python train.py --norm_eps=1e-06 --bias="none" --tie_embeddings="early" --init_std_o=0.00557 --init_out_by_depth=true --decay_fraction=1.0 --steps=8790
Each number is 500 + 40 x the weight over its row's rms, rounded and kept within 0 to 999. Layers, rows and columns count from 0. Numbers have three digits each. The size before them is the row's rms in percent of the matrix's.

# layer 4 MLP down (transposed), 512x192, rms 0.0951, rows 98-107, columns 96-191
094:449545540510463518510434572477521511550467451514520523545571507545467512470524515512444500464412543485520502482492442523453507526513435489515570503469545482557409532494499498492470538440503481498484385528517527581513420498462518536498521495463518497541447505535478552523508513500560476454
104:432525469456491486485513531450558530478492490537499468446497485519510436457566517585508487488503520466482530388445528508518479577531482438484492542618537510480570528421519516516527508464473458493536560566461552521527486427481402518509499528527576518469459543506489511488467521510464421492
100:494476437485624539480492480525465445540470486472488439585473468481503483525466453478494438529507483491537490474463397477478422524553452521469479457555428481434525488525587453489508503482461521493481526539455531535487512564579536475534488561483548445510503461518519484497490481540518501494
093:447515570454494542488515499416525552502553523540467518456442498495443440511504518490478536470469487468515473500535530525511472475465523515471572455431510532464523487460532547549490516532576541514430502586558491423440527479420534476550487422524461473552548470486471424498508505495477451513
103:543479564444533554474526521543453446616537534488559495490504477453499453432542485519473501507531481529504529500509499498481447360487504497491400483502515514514476492477471500451482463462458493431579449481481433478504579514472500576446483450475488477553550497529533488473597546491602454572
095:495524484521491505499537504463529472465518477468524425533468480510522467486457507452460475506481436498515496450490525506424451494477480478585515531516543459432501559499459419543489546561517551493498562533506546442495570514508565494469435452495607512441508483427487527503531516433531565488
101:474507462485493520438552573514481498503474470503471513468530506556515537417516548454436442538526480432496505486436476487488476532564473575467500551526545558504521498432460474518414508524538456500452544495430554507440405444457477535564492522518532480526477534562478447473485525579482497489
103:566530517507500456548523527533473447516476432441480510516522520577509500391449491479465482504518487462559480464581453499498479438499516477512468563491498513516483471450522559517489497521450554502495474576554562436541485460590500512556495480539546509419488512540602544443453521511512500537
101:396532515535522535563481482492516519446545547509526507473500561501501472460481484471460485566489492439473517466466458498517444541503425493513463536487545533508465585548529477571457484531541575526569496499503497527539372485519595502515446469515460468487590525479503525472472485499459476524
102:491475390464509515427466548452550619487498532503492426526495469549541508476557480477482422538498570486532470479507467474433474450518490527522582458457511475447492484513542507557532526548491561423497508515524554472479457528510462527448537568556556487486486476446529461523488469520513505508
# layer 4 MLP gate, 512x192, rms 0.0969, rows 99-108, columns 96-191
108:581475471467558477466515538519498451456484459471489477441510426494512529522526515535536549488469489421449480533478506500509489544461509531462448507517475527470513484453558546461394512499549460558452521524470517519553456410547477508478455552483545524526561485447466501611491534574478445461
098:472470474464550489529465467604517456475502432534526477576490556527460450473504499517459499509510446509507455504507529481477582486516428491471477501474462406486503516539534476504498510496484521438403517529575550543530545478555513510489493499477556543543441432509512464536507488481560482468
092:546494473434528510557445487541485501549504491468514585491480488459471470450463504473553508484477505464533498520512550507545469535500474535515465484542503544511538466397450486512452466456517434485529521498441431601528465423453469492497566453497525430460538554494533477573520562452477487505
094:449541552486512451512487510457564546467476488518513525512450520473483517559485512476501450496462534569544510504451479511507524417568474522465524485506507478538411563468525464521506502555538482483496520493525549517466546409452490485521532493537458502539480496553518554505473467429497512478
094:551468542487505493477596499501550468479485471516586480504586486528491485576472486512477488464490546488543534550500536476529470485491477532524495562517484542356468545482551448526536501537552521537500515491499489520559539461480565489551468497504500465531534520587476501518602542461465465516
097:551401516485482488486470516478456533518493554436502561483519439543541464533481478546508437524476525492468501495506570471546480483429517528468533529581546491552464497521458461556518487504533581520518566477562573469507437495551551520490423587539470500535581470477531580477491477437469477475
111:438473467475531471495504480495489474442488468552567551430506482480559508495442541446477546497501514476503548514447507496503575486521462501421531527457480488441442511475534466515544451542554540544431501445426495544504481467482553547523584491450496505495465539495487516508464464429440531487
102:501418490457535528532531532563495518531475548404485506421593446482465416506504506470531465562454520481426526482473509488466500503524514499507489439570557531551496518480504546493510478460498552543505516477461451472493534431501490442519489580489469499488533467538539550476594451497458541465
104:502471549523446462498529479490493501481467558482529484403446518434466578475421491497470531490540487545501505512519513447453552543554483491443509440538542493459411441471515552508561543451480462460474508502474521537504459446505532508512471517564460552508406433523549534628525490478503544490
093:562472434467470451495522537509450443469493478531522596481426546505472531517503459526471496566490525431479507527548536504534514570522467522489424540500483518470495436432513499475507450564504471485477501490524480464541504422548505464480482485490464525546504496527365460586511406500486529429
# layer 4 MLP up, 512x192, rms 0.0972, rows 99-107, columns 96-191
108:436522478496520457519495481450467493459465516511481550435428522489499478527556533511514434542498500429492517519454449494508475512438470443486524534509511530516507515500526486420454521551455502460490456531485501446472543478610457517475465563494542495506492437464473475547480498488508510436
099:532485546500493464537540499467549518475528504535508469524453568541428484545417430460542465462500514445532476475429498519468540586531573547507505526509479487471497519511472541456440456498476482535461488451542469514496491506522471501509509493549484475453449567532470446503449506463382549599
087:501434567451521569492431454543500478509524506465487469457455546456497523363519482494481487435472529551506559505501541504593473476535480556546479522532473573453525449465478504552432518454514497426481494532493458476559520516488449523528555472495500464498575510417545478495462545517456481468
098:538495536512538509421514485485603525497514633478439478519500482429501529535444471547518517463526455571537538583504534500492544479514496542520469419536522461551486524503486531491477550514461475513504467482534508472465517539425456497496501449399505492488553463550568494509498502456554457487
096:490535540507511562557446513519507469502545462490507488545491532516497474461499565436527412467485483548484480394475492548495476502521527446487484500430490458504465521504504542522389563603537466460571447451475455574419477453556414459519456467482510505444533452551522496495509502553445504534
100:522501576523562489557468509504538585541476508513508502440447459532487474506528474496459477518501476570540471501471539502489481461520497428548460518567539477481496496506545557485465546466491534555493404476538564520444575548541470461584398567486528493511494494539555484530488513405471532503
104:560517505492465500504494524481465525542495529441429481530508493563565477499537451533481425487494495502452540496491444538529428496496479509527436496553459557457456482614452509564531546508486470456534553459608505461538497496564457463567422525554421493522515542455529564445468474501584476488
097:526454528458509455508397498505561510517476518515538437543545514577445520504492468480520489493456481459492493482575470529490454530558488444595476518533561529528489482453464442513455425470494515438517518485518504503536506480493529495516490482491539580466475454515536463530519543498461504504
103:510520482559560480532521460516465527413476552479497481480433496430440532430540481528423526422532506540581520533534443460502435537517548559467547534542504539499447443529511520461596469436510478537490507455499517520501464443461519568514408500541502464460485474452463530456497470499525504447